Weights of a small GPT-style language model, trained from scratch on English Wikipedia.
Architecture: LayerNorm before each block, learned positions, biases, untied embeddings.
Training: a variant of SOAP for these matrices, 4250 steps.
Each number is 500 + 50 x the weight over its row's rms, rounded and kept within 0 to 999. Layers, rows and columns count from 0. Numbers have three digits each. The size before them is the row's rms in percent of the matrix's.

# layer 6 MLP up, 512x128, rms 0.0786, rows 250-304, columns 0-127
109:425488519501523408399473482419518434478500504511483468479552587464420445495493498474524533378432470554360585426540557489533507541518507458524514507574512411456503445473415392509523566572500586534426482475497591538481483519514416519476477497465512415635486459541472456465491461520481514541494522489550562488479512400475498516477483504550451499451431453517464443520430600572535591521504
080:516468482588502472443504570508445392489487564500468486392458615475462511473442498465475474440459542523552500438501534476519515476427534422429535564497543528579491487554552465490558566553500476535471550531436539442587592474507553535460479515603434553472584533454524478541437494565502405587474589465436408458483561478459430483456467562432442470486520505469444464616582545544521536469516
113:503430517554491520459450495481448551485571597485409464417504521532409579486554527585495508393468450544580569562457505475491453479389491457525578468476460622546474489484571480438465538486471546449585438485528495510512471459508560604438461488569472584533478513528403513543415490513479491543492436389554538456585442459501406494503521472397478538482526448449493463468434487457529496542478
099:486502546466455547505501451534480479443422455507460443496490515511476573486564477562486534513561431452567507504433496564529568548545499532538418466449551579549594644438487525531505442507450526515485467480527442436471473530446452473537412458479449505525529518421530503541442502594553476588479503561610561527482467583461493552392483578635496504486509539627435472522563494444450504541566
113:551499501580537453492462567413519472506543531478542521419499457478424565530496541407543587418545497449543591506520453534498416463411469518527567526493547516525487544449457473572583605505524555556494453475431441471512555539464470594410441630484539548478550583554473473484444532570489487460454406447397424526387519518534482545505541509476538538494467483504580511490459540554509455465450
108:485568512512474556495553478405521598505481430485492493456458474427566527450513435490469468511504496463486533419505481584504545482595449523449478471501453603513395485447504579443540375525444490541528511520597449516574552481572632484453569472418604551516445517518516482510471403585556487504501529554536469465477515492492580467553485536581533481490522483433491522547536496530473475660461
100:503465581523474515535467424508450516455437485556492565580410470427579431469478492586568427464581513377546472509550491460504523523504553538552504620592522494502544481483477525492542559527488557577450536590572421486408417535516468525412495483634440545501523551522546514535468477468467433506510571493475504448451560431544467455571507491557507532487464533427478595520588457461490454485484
084:499468506437407547504418549500547425508539445465522479561482502422460455465540508471504550467498449486565464505455490551463468530520577454481500533461527575494527558541537473575396552546481553430589545447506466490459474458371447491472452587431380463425470543465618491545521463530461464507485531523423472444458510417475528531524522408547434507611506563636507522489545452423536453515490
065:545541511500556425533467441583524450464540545471648435477464399384432493453523532441457459445573513537498493449498504475598462491593478616516452460529475557551524458434498538416638428456456468436477499567527451524416533514520447442460461473498428470498439484456520432558487454599525509588447416471515521505423528542499529510490473482544530530535468424462523549450480491516478471484527
089:507547494403512553556370543500486537601442522501585505442501509517509495463513397511433500511491421506452526476513515436498443589445502483560456492537403483517426489539431572494449564369498456474549431575576446490425509483520507516495558501611412513479540618499472524535517504489552499466517460489494617457546446476478544523477513481461485547343548456466551518503502461540480538492580
107:401508556485533503546558523558444458482507451487482521484440535542543565580482574493426461535498492495496478452496521498464554417494387473549539484560445521470493519432518468596381522437568513585536479420482597479419533609438471556497546466511488472525585487468554535598399483512504596521482489489503480461461490528353473535506489453577495541513513568457513566576496543587476447425473
102:527512518421439547581425434528507477555482499514487463487470554553559499534568404483494539461607477534512502431417502618526466449543486517509406500482552486567465412531513471372440444473473505457554481465406496473436387408449540484548514499489548552467378470463514512513462532472522530487526438476511514530464507509479378490602451470496459546505544585491514497534515412471501510465638
120:492511439541476419559599484561490485579452452481526427587427434551458463486447431443514500523501506471484543478481521463397544472427579554453497525438453548564461496496503562517479647541494543476512578481432545472491541470470650486472527601527525474519457484428562454482511488534516495661516474482510535497465387449458498428496564438484507447534524525456470523554547480488547543430432
101:485449442544546453380573522449534544519529490534465437532551593446434424507569448476505414541509469521478513489522516513484496519502436524488526526538514527500413539460567556479590461535494518461539464478469551501477594408496501469495483628503434521496472491397519555468449522462516558502550420518540520522418448460471467461509494535389556508453588533490604572604529451603608413474543
080:452551477485583542525512507495453455428537546466577414562525468476432462562558591504554437579392450560565474554511490521418477624471486522563460485510491525477512463446564539523439547516597491492513435444498511555505442510482553505508541460519371490497472541374540498456494531548573486527523541469441465439539468493473569522609592502370550500530530548456524451532485492526408495438485
096:470461586475457462471347447485500539485442563518474488516572577459385478484530527521552560452589418619483540493392485463468437552520535472526468440492498518458489523446408525422470463507569527544510462470448440477476485557604526464500465469551532565457533553490504491520503523531534511578536373526574572583443533549541414531462476478603519462520478462402576538505494520491485489504551
092:475425457472536462546530596504441579498523621464563526518507499454536466480536533518607515499543542402479484492535491520461536569458514467515478498519459516482523488504525531472466591529535455449563481552502466408488463494575485423609593511534531612429519549485512568485501446418563554426597462485627395465478505512507517443395535442420497463528451531511530478477618474542457562509469
076:436618452469516550422440508441463483489503393581444485467424503479453519537432497459542479533529501475457523595519510486474449451524536503495598553449507439566556477595560509499385460449431477471419490438403425506413471461534491453444532513506436459500433483492507452591476563531518512532504402523522544534485395504428560475477472479497441446363542525431455453473474489515534468475576
108:551531455448512402529481491552479555496464550538455395563512524407525540538551572522504612486489523531615427546517483467516534466538538480458531434503428481480441582472497474455436569507553491373510617485463489499526528518496523538555456460456560568520448394536555527550497554528461528486463450485547468439480460563458526510491526555516418464518542507413404540625463458458484497534375
076:580530494420443495556427519498546406489383435476497451554578519583511491604606503473480510504432449523433519457384453618531439545560496429523479439511555436439451462551515500541527488475481458458575563477446517494532495469497455472475495441440555520556458473474469466435535481483484506457443400508431459444515432488453552499557466498499557432536531545535501372472429507483393541529485
087:500562409561588584435609470477398489489514470576488438459465473521539402493546534453532535467479466377635491516538504528565557491496565454469502488423542538451582509372425573528455557523572588487453580530412484515478528564390524509507542466449480495526498531547550526489507498434602439460501526518536475426500529461505476543513518567541459530498460514502574514485541491460512470566522
118:483552436570510483513396576504455530372461560510430528482567412395579513496461456527507440515562469438513500414538442475542579532466523415605532424486424530509507536538469553491537509497457536525467441636479561507434503506589449524561552509544482460513493489467573540499447501519536446455501489536563530597470500447497535495503523548527542515445610555597452525529490455504453586565536
113:465538541464413469487571494569458609455490515598580443372394592488592444493508488448521477504459565532440528438535495502555430474543460433473570509556593500535510449562510518446482461455479522524623551485402461540431510481421511512539538533576430510482475543504492515449456471502483510488487574404592485466459438549521503476391543458470479492510532499505486392549556496503451482499562
093:518510392550525577562567510584484570476547515472431473500422535482502529490500458521582531421554489449434488474522394445600547439485421535525445536551397543574469495488492508457453520521495491556542559524492537495416431432491528505514606545506526452482513479489411466517504494559555504468530409549425504423441481488552415485447526454572380486457476455426558539535476531515607465458422
094:448499475541455528558480542448500485518498497455418551582536495405532459480438551445478467569440422500534485547506494473422532495415488547580599543504453464506559555519491549629466507500603474579484453488497456476618527422480482436528479499517550515483466470498474446392512402480515541430522524521477464451427470467511489548555506533456445526406476558511481342470464477502429552623506
100:484514495382459470403501425594572484486570477524583428473454509475516499533603484439538488532478568508481475512523500411443456432552551438568427559510511475515520497578588461559469499393544570396481602546457471431513539512512516581499512513485515565497507520488548457475557434602463420502504445511524456425476537453389602489425504544426453522440521448489490468438479486498550484482467
118:522588550462486420481464450517457492430511478459555580536452525494518505446617505485469473496471467420429483469530467428427536537496454509513463450542415584520433510520479529521418457498444489544420537457545615602573468413526410395500472488459478485552391408528532519529555484513443588430525516429590436455497498452519511463467499553440391520501478409486540511512433475545472469492494
078:541476471465499488427466517624552472489464451491415471584399436551436468502537419491544452499499477422456501500421507456431479473545556510503508607403613408482537526516497482506393566536423467459433415465439479495615500534541575444542533490550483464507430504511577530497547512456448546472423503532466484555511456439441526438445483469507443470392494513543461568438572477465525507523534
097:571495504431482601479596531557474550451509538532474467593452560471544503504445527475529457537449533492456486495479502541532520592446475548494507561524563483491460456505538524446507556583413530497477470450511508478447479475581585409485564548451487487608467519431555561478481443466481526474543467456471534374429386358468520504569503443488470571533568528439488470565447616509507454486592
107:592434476513558539539615482445553470468499557548532547593514534517507504526478435414459463494539463518542526467564627485418411521565518523513504519551556551488398507417448498430343580493520451490475437438484484563553487545511527497525458518539476498558516538452538454453465520464528504484509468510457526394439506487581531480504560493490536454505563367429592554490506493430521511504402
088:494454559553637517530582530404430562483450484435534424450516517474519479440546533574503555541518549419524508577586503452413540500470534484506531548469473437483485503427407581447559580439453490551509466583466459520502501572493529568518515465606448525539503545399503611405546504488499553477614585484525483500522424515502467519497543569449452505513530496490497442511441436557470539555534
107:564596485534552430545504577487500474524553498473614540562495539398498442517406421470465431525521498598501501452464456573563550526576566505525519527588521506468458499515510434595576473514554527522479514503543467432464460510508547584455514566467451509515581589539449386563480489526467459581479448539444538573421591465505525543519524490545452472432530463476451532510490502530534556516359
094:533514550494512422484539506388549518540461512420488457497581537471473524490527500520500544488533489604494536411522454525539612457496543430506557524547503482414446581450448480489594514514474459506428477433474443478497356506492492480429524517483446518486499606513473501411517504356488454500466437479449535494524599548474425660503498482563558402474499434462561529480539495460492477568488
119:487497386528518486477520595457517513476505499464491474476480513407455496451541604518418565470514529499522506485517483457491534517500541431620459453602590497495452552514449404545644502497492492434444561539558524521519496484453430459477417545450480539530512626455418332500540449511473501495468399488524568518520532584533552521559468488468499554518519547511455512562485468515417573448499
119:534493442502499494533565619559432438467552518473534477406596571504492463535468447456468535496510467536537406560614545480520513463467464508432485545527490571561429495460510572546444486543485465472490589448425487396408561503553438462504512493418418440445464506470482585525542519537564518466524454452458449500531342445442555511517483577486451484385515523441452471478531495485561479500540
094:495403466419364530412460401518492503471556495473440477522589557447539509510519573477567465511563510470512482488541481522453511467475519484510520602466452501396438441413463381529495500524591460389426523499503560400589398509557528531451509418526512520526560500468464441555438467503492532469536540540553450471540532507474444469475461442453513511480555561554484450485538454491543427588558
077:543518467437458464500447419519487493467574466488464475449478476465467501576492507533465425489444485467424559453559560592472370519557474561458463549433502563450567466563475507474454464637487537506441502464450510493534517608412553474539425434502440551543418504469514418480558522422380566574496488496486491573557511498441493480549485432559465460521523529525579544456596525501529402471525
107:517426497490580513511617532481530445528481503473521533561498571501605543538655574497530565449463538478473492480455474481528554471599616453483491546568509537482422486565550501429523411455440526440592589539514511427534448529461472452489421443461476464427415563544540515489535449572528551518441543537505555480509414509476451435381510523442513551450451473492551514530475520513561475493452
111:489473534465530468460464455570460555484603497403496555509465466546501555489465557515521377483510494448485539527452549516482499484549496552492549480495524539491530380567580487516409456501527564558476613425453588496511513620546462486554460484491561517518611476442486505495471514540467562545501609439536575470409563524450347551486518468485474514487511526539569507583412487512488452456581
099:617506463413609427564486521488430563583467538561508516527475581549527482497519461477505493498596460502525459539586563541508551478529542424528461485516425487458616470497421446498440507531490486544524604603543457480509526541488548507512420453542503546533454518436465524438598486467526588417491472545548459440376514497585519536523437485457532542439431422528442481499415507463492550473477
102:503512542521505474498453468425435491526550466507570499468536500466495507500495411432495462452551496623476530413496431446471430418544515502501522433497415493626504564500448656461485460423461545526488484585508465520525504442451460572518511473497465506503504488508506497521435478522557538539404561532537514563450485479500433528449535402554658559420502413549549513429507433391544507503472
129:527499467507579503485495500524536550482618559399462583499512476464492516467505605556420482553490482490434514576549514462489493606492479478541461492599557534470486578595548473554467591406457438563528419517455511553541450466579555483512583626456462496511526537519503561541531430437371497403513478473497583431553504432476464482540572517506520501526571506491517456516478484492550414522546
098:459451533570525449535513456521427487457541367363472463488604483464474460557554497459503485534533505532517511514545381493478472506476513603469466511605504463503534419575499558423485474473420416506526593415513478553441481546429374416497555466479546517483486525448479596529548492516467528466555487482515604543491554466370443499498502424538525516540528479546495504446543526463537552534528
099:477510477414523527471412379504534501525462476551467505458485572431548517487522423474550503458497514423490470461467448476458442466562513418490413537502574530560464494597507558469502493490524494448549544532463452442496423524438465464480554545508574558444600604528572457479508462518533450518506610596475539498522565477501489511412591500589511546553564507500500548453688508457526464490543
120:473498409492560502423523523520494438533485510512521490453590513398544439521415551522518532447357487463542609427518564472509467470525413558521428492565522453543427499525515494501548432506450602496536475500476418540501553475416496566536505569492561461461547533452544544424511437509500533570467435613511525571560537496516483437627509492425483517468487569496596535591490465501447486516556
096:464558462565472489559491461582485466513501504495439511455483481534517487444560535505503406543539495526444398493505483540521588414487583478518503574529507517486539442538553485531494512516523441493456502581490512548636430516496529396488545425462584472618549437551406394561474438509475558486464558433545505513552544480471604546565481510618500508499412404431510426431504475472522524505558
088:412537454500517515519535530572468494464485555379538553502467503499453489458451592496489435491491512496581519484553553492507586553527624525512534443506466502501497446550477607523427482478444572458452570565516501450500421525514530460539450526560361409526455508462501519508476494475553522513460452462504474551459481530433508378471566525407577406497423505454438451486473436510511642556441
084:462559542542527492570521509538447465435490534562523508531494408577378407459502657555482536474484510509455476553482514511522503563582507574520488526529503495475540440505440469462551504521497529541503531445503573572457450419500563511517508491440551488496423403424412532570430443519615545409584543536449526531548452437539510490618467539445519544560529490514564452550406485492457510550505
089:507528556497511543541571545535497468456527448541513501558517507350543544561543527496431448518504598513456664463480491445520527482440499492540498511547526512555515556463526601513521423470571597549437421502419519495436544464485432472483540474550466437528516567515522538554483574516456555469452558472496526428528469509431458550569510440491522537453414413562492471466562441503562361566466
116:517508472513409428517487537450528475467448497409424436439459495507514457480482493457503426598419530420588501476471469492517495404449468471515479497498503576523479497435436517461466589399481450470524595479514481472431511521534459487604457495498557442538552548500524536478457496468537522649510450515596489544385416591530462460526502503425542442429464593415426510535519457567463546517465
092:458508467563459472426446490490411449535548519507567408530441513516487524388505495395549516483592498553471600500522417598586420495529550455526590538515538431480440492544496432504436437498460410482447485533515463486454498442467502542510515488466464473427432430444549433599519466494415463523472528414579607513465519555502487500493503426472493471458591530500525519542490491517578429394497
089:521540475526483439475492449626469451464427447474473530461429543454595449537543521474561534546452561458578510531458449428553437542491514503544428492542498509494506384410494557457445606518484532492535475465444472513517523451509440526527550556470483546651472478495514591509501375519391431495549527588479479459499512457483538386509542523475427521587564505447533507522513468467442481559575
094:462523516477588558476545462565494509442566533458540474544478496519545533472499534523520516543493455557437540527426425476583590662477448505430451464474496427466612523533593578534484559456429463421467492536499514571463379506479487484478553439434327480537456499499566493550513462483579536407516533499565474399556518484471500577538534526490546526511496530528445491513482536460429497515540
101:464479526492430506487434560439431457488632462530587393479411530512466485502530421501487513422563416632461515479589352508538504495536506444547525477477491484495487486570458528492494457495512553519443471532541527474429500512444407496422435464467396498490546545376409415466482524530506427491452569474524457471483469420432456454525497517508458564500522459468497484544455523487396502484465
093:412500463501561513529572526514447393497541499461550382478416568522484548501515416547522464544471407451616581549496439563499437444432501391528481568462542519521489489585507473566461427546461519478583497467450522545594499512499659513500491528481541542486427577474452529487559512461494474523562497448479468527383529619490436518556509492442511471510465504504484468437452548498531501533460
# layer 6 MLP down (transposed), 512x128, rms 0.0784, rows 250-303, columns 0-127
105:441517551534461537547496504486550555421482620520525515510516527412501599530580503476481494538424571519463510541455368550482580489502476439500515426468550607483418525537462553526517516532552558561517545545491509354546506548517497460538434498488500566574470641483468456500501514484505419525488567492530473524483526551573536468556500600444551523470528431392509521460469443548472590509428
080:467535487509521471522463542466478521475491554594531436516540378451579488545520504551538517483522458525553475494471469504366536444503579585472491478515504523452591510550492538521360486497553528528528478509506501522449329573522407504471514488455532451542501508476571490494452534566538565483567403455545535461448516479562615574499549498524415491438559488453504460457496545358437540504474
121:476443425423493483417439480404499542452541509535498477605451595470513539533458581602511491360436633446586473491485410505458456469493495493542530536565558507612458499580532510450493513455504486484572567451513508439555461528559495458519417552474549564522536520528412493560407479557534522513448507479535457471465506457474526487508533454494496553495471416490423444522440469406559512525543
105:546460429505537538386557391591460540515484480569487508543463513511533502465433505550475509481514492600398403509492497504508445503448534527497473461518503483521462481500436442526559500597537558552497588532557523548602562497515573439492568453397510487648460491445426484492560464473565436547474523511504534412495418439452553501517536462476449577547576537548488471518524556539538502412585
107:496573553510484460427594550507550457437478515429458517525401431463455486517528546406539500511487379483416597545573553569602568494442569445433482472491545457503467491460560548428509466468482442538499523498514462491539415429591518449463474424457561441467496520539562551418459601483356484464441442465499496528473465492433510539463417524510486512545478537497508529593554546490475486495526
103:563443436461420512482509512588482496573428546570490589548536553577520525553489550491518501498463448502491527456485463536567430540438503460447523495475531460558558536573497492498539627493554599427541545477373476461451483521460386558529479441502508449449503503512522539498560560563444487490496389481459563552550391592514507458418451469451564519429477454562473506441590506485435467515543
107:479577501482448480487488583428457581465504530510501502362489526454451492456513463545467506466346449537558484558561547446471611428467446493532417474494523469526457441434467492604453532513417501622512501452495557552518568513563469480642468604506464515502498460420472592507509439432576511492518531516500515468449510554503510397484525463521493561542519400511532532497507452515445533475494
085:533429497528562492481569512525438506504486474505568545422514649469590488508394487496483538572436586532468427508552543483521540470419478483505500461502520434563491530506480539430571502501508497483413521516482574478522574585547441512456573522521575434531486474457399527470469501599530441515478515491603534486511477505546453428502478493441613512528515507377552524546448406458465512548633
063:496471504495482488467504552441514536536510462511550543460577463565537448426566510448486437452556612510591564586465466563556545489527483567560556366491421526596542550505556526516483437455524583488407525482555528580438623578550459584529415496417500561520515502559458521507497493498550461523516448515528494542511441489564486585524497451555541472489455541519522448479495640471503540445539
088:453526515496496443483475434474539568532482492545542512421488571524494491503365497490468445425467598543609573535480550543507550486465427474582470504483541493540422499483437482593558520600585572592420547429581568511540598507440477478530508458523524499513566432528433414498475477515487444546507531492539493420418448572413528432525482524482512547579572545509496438514458504597533534502477
100:568527435538478526524494481468581505535483566505601526541624554550485442470566507507561517494534592539569510524500485532599477569507591603456479532482551503499502536538499536429570387530399476438497502598477465516541481458598525503511463519507524536478512493530466487460584534553467439532528482508556506472511555460671503546482526567448468517539448484503442462375607514478538519528572
093:527447467598520367398563531498488538415455506471468521525532482546485494506465477568544444529426500498516408585512608483541563463507503501567491548541420479437551534516456513470494578614565547606443475485521479371545526558538532487493498544525516511525538394538487500438484398534507553505496502479489474440482463464431514473415452518498599372463488417524436497511495529472463488569467
108:547492544556499521531498610504508487416606497554499445534539460563566493415451548415570468504606555542547487507491380579506399471568469500491451488462664519472500410515507501418529479348459437523473533540475517521531524490537515473447519472453438558545493434484527551516506489507503530504517415514391478532529561493475540446485557510473497518486563471505532486445441556469556495620487
102:443538533400498556511504470507578504486573436471417424487474563534442518453464416535514548394462453566404481546443444549394461440586508529517501415537585462453532514541504531520532491447425454521493507538396482503580585536476535485445497534477476559530485455533540488452429411492394444616546613474546503502613483491493554531499491471546510468557556504507464446575501524456485507483488
071:607449553511446471506475584568570545509505515615444518492497594509564498474393468480486497492581529440477475483549484574512515401571489505486577504460590478429474565544477455480540527511480498551472558492567523551494553503528416510527475496522624552554610475547456466518599428446453534495487345460591505552472526477538453553470455530571489471474477503547477550466460530532592527550522
104:459491509570542436547534526484477476508575590413528468548447462450482497560452496567512456401451606497539557485619524535442557502556513489490562462512432471443459515437536523504508509467477511606402464528482393459482495476508559445507499498437468611664471412447485459574532415521497483497485549457477460464482472554514606512540534554492434536498486525560497435540480607506522542555470
085:535631519585508503428509412552502463517469504556508467552509543487482556479505466486411413493496457543551543463490539503579438436464502550413567486462466531533497525475495479519545429478445613554420533391474485486418548523395588538464391526537453482563409541445496462514458505563426506622538531475455549527568470452508541527586514432512564526450538461541470499551444486492509425498558
077:554446579484421498583494474543499524438549532476552498507623481504485552494573487532480439499520464470533426445510501545499568547472422527467438494527500492467409519459466408448636399457547514530628592511496544520465526458462568534588544463530622519417596511516477539460516483470503456520493521567492547512606578422539471494438484564447511541545539455501482563514556486514434544536444
115:546434500495490580484505436430512474476487413468436438556467480517459423464497532466528532496448569464384491506591535452561598570503494490536484548551517453412521419493443584442509477444462480509525400469516439610521448465473539525492500591503521540492555442434501562464463561480459436474550513561438483506521554450528505609477460471521523495416556412577496547416600482548440397501518
078:403471503528516451459607526591432576501578532571506547430445521440498483449391573464514475480518533521429441574552576415508592486435480530543500587556437559560516469459535507420519487565477489553431490493557388433486414485567499497540517511521427461460547477535502526496454528486513459524551604448585559518500492479518467538464590528495426573525438416460508559560521491458542516455512
088:533456521445483440481504506527522483487528480411518580541535568549402611516478485575422470551481583680459516459392531489496486518543458513502553540613454505522525463602496431560569514611500536573494505463590467525522470424553481476548562504515484554480442509508418492473548469577452503496492470487501553626461439550537525533487497529500626450528512524535467505506500479525506478409493
111:504455539464383553505702528522476500503530452471515474507479560461395536485566486495559562440463483485490496442458566478448333540513455534530560574579575453499549430564525563491426521515511506455486559476482415486569433494479458425539467489442558510517566545502531498482486492478508473536533516470515507464563526501505553562496487339543486518537491488447426567512523546483523417521446
110:528542513534588504450483467438541410599525454406445516595463426471477578462506523547484525491472402453541534581435487442437519575460544495525437471499411423551390533463465468601511555510492446480440455491555539472557538557592529506519478489460522530465537493472512523503567456457490493550584512592504557531534523379496448505601468531445448548410494497407475539418501518537437487473522
119:567411508484518456478563474542461498445537487476411447502576511526485482526514501526534590512496473504421432448542455477493445444474469444443473404498507514566422462472512448559530540500563555433477550334472458478544531530494549528502609579467603412486526541495532628505493540479487502503531528529471482415503468472504534387495583549432487547489510503424424615617517523461476506481535
082:516548536477552489426508488562500550459529562551589474469544483505580518488481463563563494408530603525425547452510565518588495462539499455354470464581522595498475463496490503407526493436441511387523521514560528534421421613520554523438554494510476466558479556457522571596472591516469507565440421463524475495520486517504506495498562424491569458517531431444535598555530515478521535436461
094:553484538500487520534475536401524550493535518486391559527502531461506459518397433622517429505549413534472521497412458550516500592532493504469553503447509466502471504569496448470461441565550426588532393431491476505478495518545512484490487399548478377419540576576516537582491546481517583494483638572481482565482440438536388519515537465513508507527502538513473509538504527419539533594500
112:457426436452518521603459546455521450479513514485465457481555429487366537469442530512495537494464542529608509483488413511590503461535445537459555587472473462402573540465474439517467485473480493518577425555462545426421596538501597497508507453508474585491598487504487551485495550529506455530408555472483579508404559584538426527525545460556511410539542561527486466514457553565507444431474
079:479468490569513530606460541377464564517549532450572532507540527446555508400438489543454592541467531587560442478607478491506552496462476469516425367616450484574455528430486463497545459476547523578524497567501517516462462515470388619490476478464528511494548470540451475478487434534576383516433507488595529534465491520558490466555547600508502553549470540492475455519487542516456509510486
115:530539412427552377526518575511500427467549458493496497376550470516451522512532512497459447539561485482549586559513487523631503424571431481600492515568540527432500490534461523548637414503547469557548488490466374564447560481410451534489428505555522624469570505558457462495461602526516484517440466467531512515491486505495558449553547554482509445521452489505436529506484460488487475516477
103:498560436511523467485460608432465521489567460534516464450569443557614528536490487508559476577460476527455468541462509462479560487437527493500400457516397397507538484460590558528552397460441560459457530509538516476471467524514423506489484404489505473429500512436435526543533470538604453443428483506520518563501409527492527539491506448505505451478541615490458444542427422557538440559636
086:541560537386373539495484470595458476526505551590462542434487468540454472512522492512536531540553432609440577391506527524566477534448465511486548533453433635509556553465427560600478531563535487493527462533551523420506511509520542484570481547380545415543506505536491530527427507475454453511519482488427465440463492498490491430524424433523427504561472465565536528551558479430462470439539
098:555400472414504507488480574497447481420505456515460471611450505521512441567486474482543428578466506538452483453561575389485517514466489483418486469462451536496574518421481527497448530436576417442515387612486456492572466506569472554556514416523472551539525537497517533562483522396522488450440493417452578449438568517478474565466510506453508555501491409490481578491572460456516569519412
097:558466546471448502521543483525517456508513521426515537443562460511504490504496517412498417510492581504546514479439562462464412601452512555584368434549549495523521502532459400569551525505594548531408461543458445486507566474582504500512550422550454454525467403458575548474517534504513585507536572488510508418501518504548551419463611582401456539559473570498545446471565456457537460534466
119:504491543525478549466531513479455557606501456501481506497522485545485545435506514556522421407536530510448458472521510417489441439419491506529519582462486465439443430521417430610482554517557482460543441546556535573544421536427543471498446507501579502453457527474527503530630396396515539493531517574452495511532593506549500496455596542548550433434354499498431450438436466478512500532461
116:533501523535528472440427509523457459470490448475538585511524540463519563531508497499496539467481519421495492569528646572408451528491519454475439555437406564509483451482558450456404551502421495494531444569508523579379401534481407525482458549562458491541556457558450498563400589484507468527536504449524495460504484518457602549543540502557524450606523491582506558538521403446441544524478
090:460502529573525569492492467416518474529501490514479498479510461586544452535517439485498559512530489504532538516494508459451569546447542502437432411436547389478553475466464513370444488456452494527533473551456522562485432412548404561567467455517466493455444550572527521470559495393480529520584545546472507410498549487565583484502479525408562339472393405474484524443475460456534503494554
080:478538533572510588397606567467522468486468521483554489541448485540465498430410497536436537498523523535530466586496541477488572565496528420468438514567539468576422486504511490476489484437553478532538549513557480561507501491600462569486573503436483527475528493511502651553507515578551459435522537481578443475550480396622476462395573550444518508509502418452487532564518500483505606546438
106:585502534548426562494472490601484498471549552559504398475580500466445481536517453494558439480581449486532549506502485663446515570478372476481556399432507563478544552458458433536488557442560468493464449454459498502477495544570483485529632536518433499494445548487510580503442564504425546472518447418497478508549513485514459509497570514497447561593548551499439412565552499489461527471548
097:509510554517452524461562492456491410477439539553586457581458548429535394458505466452465503541472431509495444421517530433549495470440459488482495536503444490508519583430429480470524527487451441443529498545521421542526469409470557475504569507523468491480410475575571470520550468591541476508509416534469529557585522518582682377487477561479478463444521465563491423446561476525506519500418
107:467485436545515474554459522594404512523504598485517524433489518526394475394478581522439470470455464569449555424426409557492495475468522432459558476626471523461432421527495463531532521486514589516520525518554577491476529502461418534452528501484398559448492397571591454444489591477507509539481525524473487540416423512421479439507388555521446502486490447495429476472490472526472554491466
110:415455432438526443503561499457430474461504458430412535495566521446485573590506570491459468536546514532397515486495551464485470582454410444540500511543578498526486448506473529555530560537514443533459515544480449492501483529564474483447414415549479417546447427501424481506515480405468478440487521483489482479514539509442580422522509499556544483545507560510495501508458607494331434651490
128:493504531568435460524569479531488492499482535427452462530581547540443438510544541492462559451513513567527509440521398481483534462551556459461494489513527471493556583458589482483500369473512492496531562496463439478419623552525525456525579444434409532394422549494450573462451566509472548564434484474447490502424447485531575551552457591523449482555481494476448514389541526452457529382527
103:565530466463580555480483441522481451569522517505559566546406526493453496459537392554491406500508589432423427589536529469491475536550497410532514580553480437512454449468473386587493549470534446407429495525515518451469519512453574523462607516509533436492533474517525508553497512424663626560481497498572495477595461520464496440498438548501502479524461482497458503494477495438558497523529
106:548492513518480415492504562579397519433525542484499510536554469539415462534539543554495469522482529565414569591485524572447561483458522523569564472466442449467508463426491494424509441570501468546453473508553387446540559513546547492474497507527486498486411429512498493466536503504492528469534379386572482420517429483463509468569437448452478429486456518510400368602395529504476546502507
125:503533547473490412612538488445494592523538455556547477447545575507526409582511504549439521570488539536590489476582444410568553465499533525494455506380476486465511473563422500477463516482472456439502492403479618517456530464459493469454518490517480560505549483406535510520438474534521437462597513543500398578479585387493488439473535491491458488432354515462463473422512491514510542505502
093:454500531501563481404524536546522599472525486491535516417577471472487424550508341584495568466463465509472579443506440481499461511508452487506531489467529484409471532462407455562476475537416579564545515429469561527454555510473441572559394459556541520461537552513498529552535549585603410536558428569490529505476497552517493479540505562539568476487588461543513533550498544591583468506459
089:524477513585446450377480446505539454459499502568527493471480551429522494509537514521552549576468452553452475578566457535532474451469445504417519603518485534444569530482485417456481539554547492494587410528545452568548521459448499524464627438470586581459504510522405484441515486508471476495556555552433520540566533516525449524379453479614426586500535554594545491488467530506484427453489
088:508472496563542383497491554501504501457538459458425493425498610466501575470413358504586483540526462496469437517461516480524500457502486470552548472554536482496445437494538519509496539622605537548476525532520467510588575529556452504550482469429556525522534474536560473458488521583357476377511419452588468478475490606484500462496549399528539477406509467466456546509457506495483523546537
087:505436465576457438444440525474577539549536499572447488491538531455392500477538508593524541409505433439527435519538562582452467554580442446413541458513481460553584476452492510473481573541462441483511520461501509492508377535573436496522475588473493456511490578408486520561571477506523405478517521508419602551530448501507450462490440540462448495426541467452429603498510514437432557540552
122:576463529584436537488540485588474462501542529478507488433520554556476554500447471424539546545538455513531552494548572474531521509467523519537472517500579521521406396452609513469419421393458442563464465505521538472565604389498470500421537502461509461503446509450475475458488572437448521454589393482511522563400445406494498557448495468531524492492489456608461466495502604433555513507486
096:501548461497541540532547464478582580441482439498567513517441474531472422558447490547501464552476498507523357535480637500432550549482440569475380379579519455497501442479533540471577466448468526426536491463455442604505501580511504517511474437560487526433556487575490504488468545518465597510461458582444440523464468448488481423500490491373485510539453434454406496461476459512481524478461
099:597526445479517462527532524455542524492496429474540534421534531548447495429402426526439447560481547555458514530515519489449573500467509493561444406563424425554381517526498456519640507558456566521445476496545512506499514556448460494555519471518499442423530431549381476509554508423570501535506510479558453507486506500548466570580478416433404528493500542561545449512440577540578534422449
094:516578549534407472515499565483522569528569538579539515431527542488520400521445423461470566410508541442585513416551590609388498407556566560566445467536543552553470457516526486443542502530548573528454442449475527398541584546485462580539457536572612539455526445454568499498486527521487521555527475532437501557393507538539522476482510503465475491476538496494537538488473440541518487441466
091:518529322502623511525517473497574531538456527472549624493595552493526415529477475611428517516467528472456379490529491524534500497503542515536533544574524440523472548536579469532476543493437529543463528460477408462521497532564536490457567480453509507601429467583488545485503517460525559515467464495438498499460527552552515554484500513500615511472507500521492513389569533407601406487465